Part of a small language model's weights: no biases in attention or MLP, tied embeddings.
Each number is 128 + 24 x the weight over its row's rms, rounded and kept within 0 to 255. Layers, rows and columns count from 0. Numbers have three digits each. The size before them is the row's rms in percent of the matrix's.

# down: layer 4 MLP down (transposed), 640x320, rms 0.0372, rows 605-639, columns 80-159
# gate: layer 4 MLP gate, 640x320, rms 0.0363, rows 606-639, columns 80-159
# up: layer 4 MLP up, 640x320, rms 0.038, rows 606-639, columns 80-159
down605 105:099145121131184113120082091128142130138125104111121112122081119127083154143182140144104159118147145129063123155165112136131117125140114109114145154106138149112151130161136125134119172144124142119157119100156156125122101104125140182087118119
gate606 116:135091140158125133115078141142147122139123147133104157111118163108136118159127150124127129101131117150102128157139124139118088117134128107132129146128100093114120139077072103150143112136164160103110130131114107129117147119138145151112129137
up606 108:105144157120137135079073146119103112144129155141122127129143127137068159110128143103117127124129111154111159124133127149113122157173124146083143135139142147104126114136097112109148117128108177115140162169143117132172142150153107157141095153
down606 109:148133128147106144113196112165112166123137097137120124118173130138112096115145112132127110138133127111133179116111119108105143148149139159148118113109124132116122108167109135132092130122135118134134076119136105112095107104141130097047139054
gate607 097:174142095140107135161090104138153155110127118116086139149107164085147118128139140112137134120168140082127145105069125107157093152136153141112075132100139129132145150121123126123087115114143125136153169116148162080146172186123110119116149154
up607 099:158085161133129147090151120140127137131115167117140118091123104141111119096153132104137064122085134115127138158167108128151130133144123104154108155142137119142108094111161173137150160114137099114079097145123146154140126118157155144124141178
down607 099:082172090143116090164130156111136120118137105129105136126119150101127135126107160132113143131121111109163145117063141108104109101142143155098119118132129129128134170123101082114093092133107111113161146106131146065135149170143128113133112057
gate608 096:138138126131142102126173189115155137148114092137108133107114149125123142131107080121132065122123101110101137121126100076100115096143083158129109107146122148093145075133104180108125081111134118121142133138096100177077182165134128165103159092
up608 094:127162158137112149126117101148124112103179131117151144111141086149137078094105089114123123121131150117146135193092141104128185113122129130124130138116143119150094107133101134124082157118088107112132140145095167145149083134126116118133130134
down608 100:143107149147173095115170158120152127151098125143120111123115155107137155168109192133156121132113096134121183092155146152120124136095073135148130107109107139076155134137135101107131080163182154135128167152144080152129173127134140138118129085
gate609 108:126119114130171080165109157127126129125102129132141170138132108096144093119161092109163133104092131174170146090096103157110106113125101181161117105142093146146175153112097173061137128122100158120124085143122145115146132137103109107135104164
up609 108:122089130137128125155157172090128130120131145087123149137069139125122137083116124136120138078118119162093101117133153127131118091197147141125106097149088106105141136122142178146101138109149137114129130133138120168130126104085139132111068126
down609 105:104139079118106144130179095124104115123163122121090116118142110138107146162116091168115110197119116075088127174160180102116123088142155116096122139115167092082066100138122120136108109141153146134132122108148155135116161086157135123178148132
gate610 106:125132143151114110123099138087108132163096135137109105096132197080117099119146171166158174122133159138174113155117178124131128115128129097132141140124132139117121141132108081114144168122126156133090141121126150140146107143159111141111169169
up610 096:095109148158131130101153145126163130143113115115144103137125117121127155094122118127110132126113145174114112137148091142133152154124153116145123118120144065109141079126119140145131142119158144076134102126154124119126131108136139159135118139
down610 098:132146108145112119157057134111107099121096163151114149140138165123103103133148135172135150145116151116137145134109179135129129093137071116104117162120146168145124121111123093125150114142103156180145155108103140141153092172152120146097174137
gate611 088:191152154115147109107160112148133122101129126190122121122107146058147135138142095116133154134104096133096118072130118155145094136102121132164087117159067089140141095124133139109102116100096116104091105148133127136123103157078140153126142155
up611 098:115159140140092103119082133134104099115130112136156130109106139115176136138134125085093146147148131125135059153138180101129096154083124115121133120161153153139109108137139057145124117065143123118091156129103135141107135110145132116121141117
down611 092:127104113115139125124176145130132163137154143147115113145161137125117157118110157161167127132123146135130180106152093147099150116147133132154118145124133145115138138130128155103163143203122144181178115124135136124173111177101130129126122123
gate612 107:099111118095143142153162072115108129147142141116119103160096120098161118115174097147172141123117189149153144065096146109144069155160145160120124131146094088169112141145138185141110159143145130159203137102138123093137087120120126152118136117
up612 113:168138123138151137075111149116154107132076138115157133073158129098115124111119164107124112101158117146134107152167135128144173134084116111119099116098148190130190133121124098138127106107152115121107086117105130132096117139132148094154102142
down612 107:135121116124133171125120143112126136134107110151151123138097156115118158153148090155138149136162148137142135109115135098159098131127207130105112118102060124144124152123109086143121104177162159141165104149086126128105104113144079169131116103
gate613 093:113117144144103156106146139124146114118128138120116140121130114114123123123102150093083101146160137181125123115151153120083140126124124155116116149142102167108104163123144155145141135134080117112134132121135124135096109144139159135115142099
up613 100:082184112121164143148139106120124151096135089159128127162138105147093109088128153132179189120126101061120169124110131133152122142129138135137132105116115140123107100121108086153058127142161125117129157120098147125117169118139092113156123117
down613 095:148098117126112132106118143139134121142126145113156129098125145124155127154123132108088088125130170196106106118141128131107122112132113131146136138169110102121127152132155156115171125103111116117139113132144100153130102115126177111087152115
gate614 104:159136137104118143114086117114165125114094161121106150123125124155139135138124136084149134136121110133124137138121152141125154152131108167115148144141118116094148100115113150163131127127077115126107175164136105142112124167139111127122117118
up614 102:133111140129183135158153142148121114122142117155127128160150110149128064139151137182146125130144161101089133162141134178153115142121148142080142132149139128096129118164148124131115121126094138170090108097117121177129159139129106137123165154
down614 100:089131107123076124093054134112128174133109197103117131111106100114162170118106160134115138143147101143138115131138168133108138069159107138135113125139132142122124126089144145171098126151124103090144156142128124090151094121128113112117109144
gate615 105:091112167169131132114127107146104121118098122094108121140112125132136159146125101149146149122143133137125099144159094126172114109106151124133107121143114128098142100119147122085133132104136146108123130153093112118146104089138161118138093131
up615 109:145155062124141127085179162157150074101146157149142141131131118136130114134132145120112165153130126128130107126118156139107151127125098169161124128113114123135138134121154119129119122119148099145088156125135143181141124085153092122142112120
down615 112:170110089139157142132125155152141082123132106108177137141112139153174137153122129078159133138116111147122172101160148101101146117112116091150125134129115141133165107123149124086139100100113127141115139131132172101111103166145164124115146153
gate616 102:079080114131117175147113114103144115115135150139146113149142151117127122125168102147126137126124131132109141164107109150093102132130165160131128119125173101106168165123136178138128118124108155113144110126152104127109091136074180154169102121
up616 098:117133148149136151146136107120152108127132055102138112094118128130154144098183120148146106103128126143165105119094136133133126139156132079094125060082114109121130092107117197127141096075150119145178170150124084125119100147132162154127116135
down616 100:154170155128146072136166128168113194113122153139087161128113087127096113143095160156123115131123141121100132094139144082126139123105106129162136155159078192125099098159122093128140165145159105122123144136143122125141151126138085122102127132
gate617 098:158130168089097119118095106150157144126171134153128127114162132120141125143129130088114133093164157129171128107125116077116188139148141192154172162149138127126106090157107166150060115106181103139118104122141106112104133157157120087119133101
up617 098:111129112134139163177145173095117101167148150128155094193112120153136106119127135102153114147122112146107092130128134150123098098125138131102124111130118147141133189141153127132151143105161126139137148121138145159128120146165170092084134138
down617 098:128148121123142114110137099162141146096152133173130151119154168133156126135136137161124103080175107137125141131143090070129140132130131116122139164156101109088076104109121149145108156140127087119107110115091111107149134090125098122144153122
gate618 097:150156136103132156084097106150143138142176084161149145087127117127123143174136153092092093132142129125127087127071153117110116151100155077124143097126140103145103116118106115115096134139128151088088134157183111124132124147100071136165149148
up618 102:089149132098159137117163095144122125124169110151123145113170145140147114125105135132116128143091102130133122137121182087138100085122152082130147166109149086122177128122100138126107140114087126110149144173108089109111137138134086149120112176
down618 097:136085117166123106160108140124120135148072175083144138164120131129097108146140112159154115134158138118142159125135075142126143139129106182135100104149108163117090124139169141121168118161152148131113110092140180128135114124122168108122133092
gate619 106:147133102104102141110137088154106125077164147135136119145095149113140068094172113162175103096125110108130173127125126137099123110134142108119114117164146151161081136168151117149088130173107102137163118125159164129162093080145140149160120156
up619 110:136140149166126160109078121125148154140142112103117105152121122143096155144112142090119121148140151098074104106137079164163114118117149128130126103121157122118100156056131095150075092142113148090115142136165159112082130139107146128105131164
down619 109:115148105128089160101127113163136158134149147098143118102133149124151168150143145128130114063126133134162125110102134106130110168153089114133125139122117136134127136130142147137133158140114114151123169102097100075111158162117118113090182065
gate620 103:152110120133133124146120148122072170097126063131130153152107108180122169137140120128154131141130127166092147137147084151180144100136150144134105163114096135137154134123121160132128159102128158105118118119126132148102136128148187141145116116
up620 097:175127125113085119136102094189095128109142127115136130130111159138149135113114103117156093152142107124124138158157133154169125139156136126118130141136124131143129087132133165115121169103139122095138140137147152118132129170174138111142146155
down620 099:108129128117151136081114131093139100123140189159136126082145125092118119118121156151121144144107133096176096088106158100086145123097101164148138102120138126137082154123124129135118101157145083179151120133134126133134096148115094111102113110
gate621 106:153136115161130179159148134100120143119113091111128143079082131102149108172144169115117137132093126100114137123124144091141124110145128134175077111108156093126108120117119129126124134152111132118113102103116107120097132125145141099128116146
up621 099:141127136120110064131141107133144131128117140129126149123114109116184178140152113103121154096170128171151100100129112090135114163119163147062161119115153097092156072129148118134091120120122094103106098135122123158113108121144108111114125118
down621 104:102107104104132098117104116111117117108149171098137099134145129156143121111080106115126100115104150134129111112135103153097140109144115159082119140155127141153108117114114133132133144117115144127173145139120148105157144112113119178107083125
gate622 104:112137116095127100165036107173128136138116094095137104170119144113153144122126106155163127120097162145155128120132119134167095123126087134132107117159118176154075145136076133091106120136147099151174133147191101139159153138139105128146159155
up622 091:164137141138124090171089144173122163124114128109105069149133120145142155113129119124172133142118169125147122159156075114173121136133131138086071105143104171167050107111123161103116153148088112134171162109167136088123101167120164153184147191
down622 095:141114110149125173074183122099132117111151141174138172086123102145092091156114146113094137101138076114093130110151136147099133132120131111163161160110123109090170119134188115141145131095151158111086134113074136133132119096119115126092084099
gate623 103:151187138135149099100133130131103139168131091123156127126121150160111125125089152104144112144167106132108141125123152091136129135087134083137106160128123178104128144118133120108183127100100105126152132139119148092149169168121086136108142095
up623 099:125115148094142141105085124119126098101152134160094172108142146102106152111118140124089155146117138154176111131126097149098133114153140140115139098121136104147152138088137135102113141157114119156122154123150141141112125109145152099163116134
down623 099:128122119188138121116122112123110154157110136105188098122122142142147092128107136127189132122153119110084166118116147135146128142103123095131137155122147161094120128135154137137169124082135134092130121152115105123160155140112109132123165118
gate624 088:151102170114142139098158128135119113145148164095104094069154096117116138114105130122130155160147091129115110127097131106124128124136176155108161088115128183126122144114203149132102102122136174121134137175178124125092116133146105155131132138
up624 100:134139129126136109097114157123139111122140119143070158118150126159159123136151121113110144137113094135103083124114131144111113099136170119156068134112114106126116139123137179143158137097104098100161117094111149135129124120119125119133130134
down624 096:132123108151108128146125074145130126121107131121156112124116125086086146131096131129106128141158108091116176142131168111154138167125058121114190133149135136147120111135076069118113152144160172150103126149136097137118115126162165138128131101
gate625 107:138122153098150122116142103141181106110107122127151119108165149128132107142123139098086123116142131169093138147105119157153115151139149129129150112127155127144149120143141169090112158178145090166097110167102128147100072109171115103129139124
up625 104:092083107151114132100151099139182166128149122169120118114094111177126175141067108143146121164124089120112147171119087115132185143158159169158147150154149094130122111161151131120092145114157122157125146114140133143109124130136105145142156133
down625 106:110134131135137085141140127150146118137155124115102158143115116099138106138144132157156159113100141078181092134160123105125115133075113126126104119123116109086099123138163112143160104108142106081152138155176087106141156124098145137153111146
gate626 099:144173123137098127103132111153130119076105133140089095086146131091147110166105146157117144144167141130158098111137139131166110109098176153122153164139152151100116109094106142106125141104146123170171072155099134134096146132129088129112157146
up626 094:141150095180139123101154128112103162162111121132116198142130134118116095110148161142124134151129132145177104132079109118153124130154123117137131169109143169132140141113138138105078177095134160127152115145140118121107117108122119140137097107
down626 096:117076128087139127140161131127116109105146106100110088099103143128124159132118147143121136118132123128069117127181094112110102089097133144109121115134127084134106094171102139137143096146120109132111138108144139131163157133127116123127089128
gate627 084:130126165136139137130146117123177110148146154133113098113170103128143114143125106087161102091150108117090102131172136139097134105131155168132102119101124108149096137157161120142130090107145128139135116183155087169082137105089082139120127179
up627 104:184132134122118095177181127086124109128118132169136151103105147146133152108120163098105122193149127152159125157111114127154100140157132077137103120093178162127120118079122149151167151178107113142136134126122144134153091127145172125100099139
down627 095:083133144107117137094080110139132152139168120093115110133140130110129084155125106142134118083103114125104107098139161120082146120096124170138137146153075107131158126172134119105106112061138125108115124117138111121119146111122094130166137155
gate628 103:170149171107132133118153103100116146132126118099159126122092140143116134107081134107122095123148155147115142110117107148072160130137176159115081076153148077112129145154094150062122132154122144140118118144128116142150101131160160167115165109
up628 096:126051115136122128113080150121102127147130115099127101089130158110119111107172162142140153111135162128124127171120170104092152136137141116148160157118123132164108110140129107120129156123117121132103093110105137141116140109144153140116119088
down628 097:154144156096120133143142083071133144137116155132134138135108122182144107127108130110115120126152122177136130119114124165094094131097143113123111100158144126069149110105109131121087162124155142167132130141117125126163092155144142145126167124
gate629 092:141105131134105174129077125153094171158140129114157138102131141080116095117170118116166123119111140134160122118134136127093126091108138112115114149126140132117125147150155095125139166098106145120146127098095126127087112138115120169116187118
up629 104:149177146088143091132127135110135113099087139112127115112163119126121120136138150133153128146147154098090079144147145104147123103153122122134116105143129162177107123134130127129072119146116132132144134101138122131141129142134126101121178137
down629 097:104066118160115149128092121150128142163167127145137131167127148114137144118134086127106108085105106149146179104094099123120139149103158156092133160121133119096116103137144122123150133105139126141101130151090138115125138139144112177122099099
gate630 100:112102116147112135145085126108124143113162113106159144117101154120111115181100157101164125115123125090140130139112096143173156106201176167129106141140145150121122111110119124141155158150101124101122149141087116139118099133081127145133173142
up630 094:084133158133121127151110117116127148149126134138135157153108167143127123149160123134133109123097097141108133135138080138121147074136104169160143135090134126106096058103106198126162177101116076132145140129115169136122105128096143114147118129
down630 098:175149127107121111111182139124122115101127101165116079123169098111149114092134120135080127128113129123162138108116158095110102118123109088075101144130101120132166185159132080104083068142134112133145103172156106115111145139144154116149127128
gate631 093:087142084117164149119127155099133113135084117131101153086138139126150096130168127172125135118103108154110129163137167120104096140138116098148143125119138153118134141107108123120147110126147151129168112095148088132138114149127141166117085121
up631 099:122135117103179173158107110125144135122150175144113113101136149123128101133097166149131084131168118114152130143114140133189137101138119093091107123148074114117115147108126138126100144114110163123119149100097141109132107178096156110128113171
down631 099:124143141145092083136119126158094086131088085131161137114129144149124146140148091092110135143100148125094127117090116140098138154103137154138152165132154156158136127146145119142119097114140110145130097117145116147088116076176136110122140093
gate632 106:146126126177140151131117108130126116121114121149114150097166089158142077084134171141172146104095120103061144111135106111122127120174114108146110116138107121117118140049128129087149128144137102150106110109117125151113119120110122107178090163
up632 087:129124070103151132126172121126119129115142154107175125111099172117102168185123093107103096120140104160167130122082109125120143120115140081144165138096155100119113145166150097181125118080111121099114104110147112141151124151148141134112139130
down632 096:132124157192147145139137120135097135124119129148122123092142088153122067069148168129147121144089106094053160123154126110130125123157135110140114100159086134106123143087074132117133138142149114149105119114090121146099120115127088116190095137
gate633 094:095167112174161072128162088160131151115143119105094120121144115145118159136109150158138115134124103111159093125157122149148099153073148116113128172104078143135143098164145102138123098072094131150084110139136104113148090129166116148081119131
up633 099:159160106191123162120143126096125095147159098116109161106172104131108122114094231110121105152161104142128133155116096116137126135105166140125115123095168094130149102151135103089155113109139145168091116146104108097158146110154052114079084116
down633 096:126087149071090136133104159142137126117100173148175112151103151112156104125151042131142147122113160123107140138140131115112130095149085123131162116147144151124091178096137155124119153175137111105141133123132155140111129138083176121163150138
gate634 096:141124169105186097114119115090160143110162083164086133078115132100105122108132126106135124132088117144106139121114141128163125108140150113135156099135118124134126135133143112130126151124132164067097145180111124151164133110111126132154098138
up634 092:158132155142176107109058110126149128146143090126128092115102108111128083107136116122129163117157146146176122120119119163099148129113147111168122131135111164139090151114128110110124121139139158132109120126131069115136146132110103201112125124
down634 093:134131089130062158165103148116096093144107157107130154169143137142136151149152141144132091119131136131102145128141135074109111146142099145090135106136152111115173132144123119148112130107093110161150133091104166120102107124161150100114151141
gate635 102:140132146121181125142203090121161138076146151173128137122096139150112138134090111175161082139126150074129123130141145119128105107112124110145091117143143149088113132136162118097076109099116130137153142124155113146099147086131088106152145124
up635 102:150089094127106144134066155116120119132125147122148103166144126127140164091170159123113146134137171133105100124129129155163139134173182149119183113077109147148173153127079122134099159132154165146139136117132138139154115143123139155123098129
down635 097:128110116164148132109129085111153158071116158171160133137068170137153146125123132178105081133136130088135128124090143157152116136123149102133125106115148131075129118144119132123114141115097122112144104109106119136126150083159079109142168102
gate636 102:153126142152102154152061098124131159155166135107144107106140120085141133119171180077131141116099110101121103151127092127096121177097093139115138154104126130120105120126149064133161150120106106145099133154144130135085150140100087152142073148
up636 093:134149119165111137129066144131164181137190135088090119150123115147099122134139128107132130130117132108130097124136162147069113127109097123145132147081095129149086127152137097129118145121149127141126110141160130135094137148122156089124116102
down636 094:079117127109156126101193127128099093083075116152142144135115144122121144133090116152145104148129147154108168126131130096137176113169178113116115143162152143115138142125094174110119094131137130132123125116112113116166138111134126120095178137
gate637 107:139163150126195134133086083161105163124128128116081127092119126157126146148137091145142133154100144146142140133145153160093132142114113128141146115113122151128105132109124146102141087134128135093157138150156131068141154113147163144160132157
up637 099:129156137101141175101069137130122160106103167168089098155139143137139125143104153117136139122125133120091153086078115076072110113120168133160087139131125126133109138154133134153105097162133139182148146111134132155102137151198103122140065112
down637 107:120123138132054119105163129128132099165167067106131114161107133082095121140181149141138118096143137102133114109137097101157111116131118142110103132131152142085174141145128147133093160134145127140144131145124147103132133145081137135090140142
gate638 100:167135158131169147128167111122135131126147125127115137101109131132122137162126139118169100097092153147092124144176146134116149107130119144135094102136094120166169167132167172130104140169116179133114150117128126144144130150133161149129153111
up638 099:101119084135132153086140105156121148127109079124117109116128097153105087085094154095165165097098150102135110104130102129115145110142126142137128147146158102107117128114168130132120073132149130124102134139162135157118131126107121107201138162
down638 097:154133162114114108115162139101146117144108141152142123166141177142141170157151085155097131161147095120121129122149127136133102139132119118154165135137136138131101128140095080094161198085129130127146073098109096081117119120119147165068133107
gate639 098:112127119108121127146125153135121097136150094122138088121125146157119134127159170118130111091107123124107071118120152143140160122144174128094117127136106104067124123118148090107141142119118178109111165136137128086157159143160097138124074163
up639 101:057105126140093147086137159098110126153112134151159120107114123143106144127139169114166128134113192129117107113121103115153161119172155169128137173089106171126113116090093110121117218128119159122124120120138156149112131148119144151129163143
down639 105:186132154118151123132162098160133121101125140098110162149148153122146100151101102161114129140130094146142196146110102133109116139069110109158127087129187096148144140174133164143117074131117096115113099131101143135103135056117166115125149101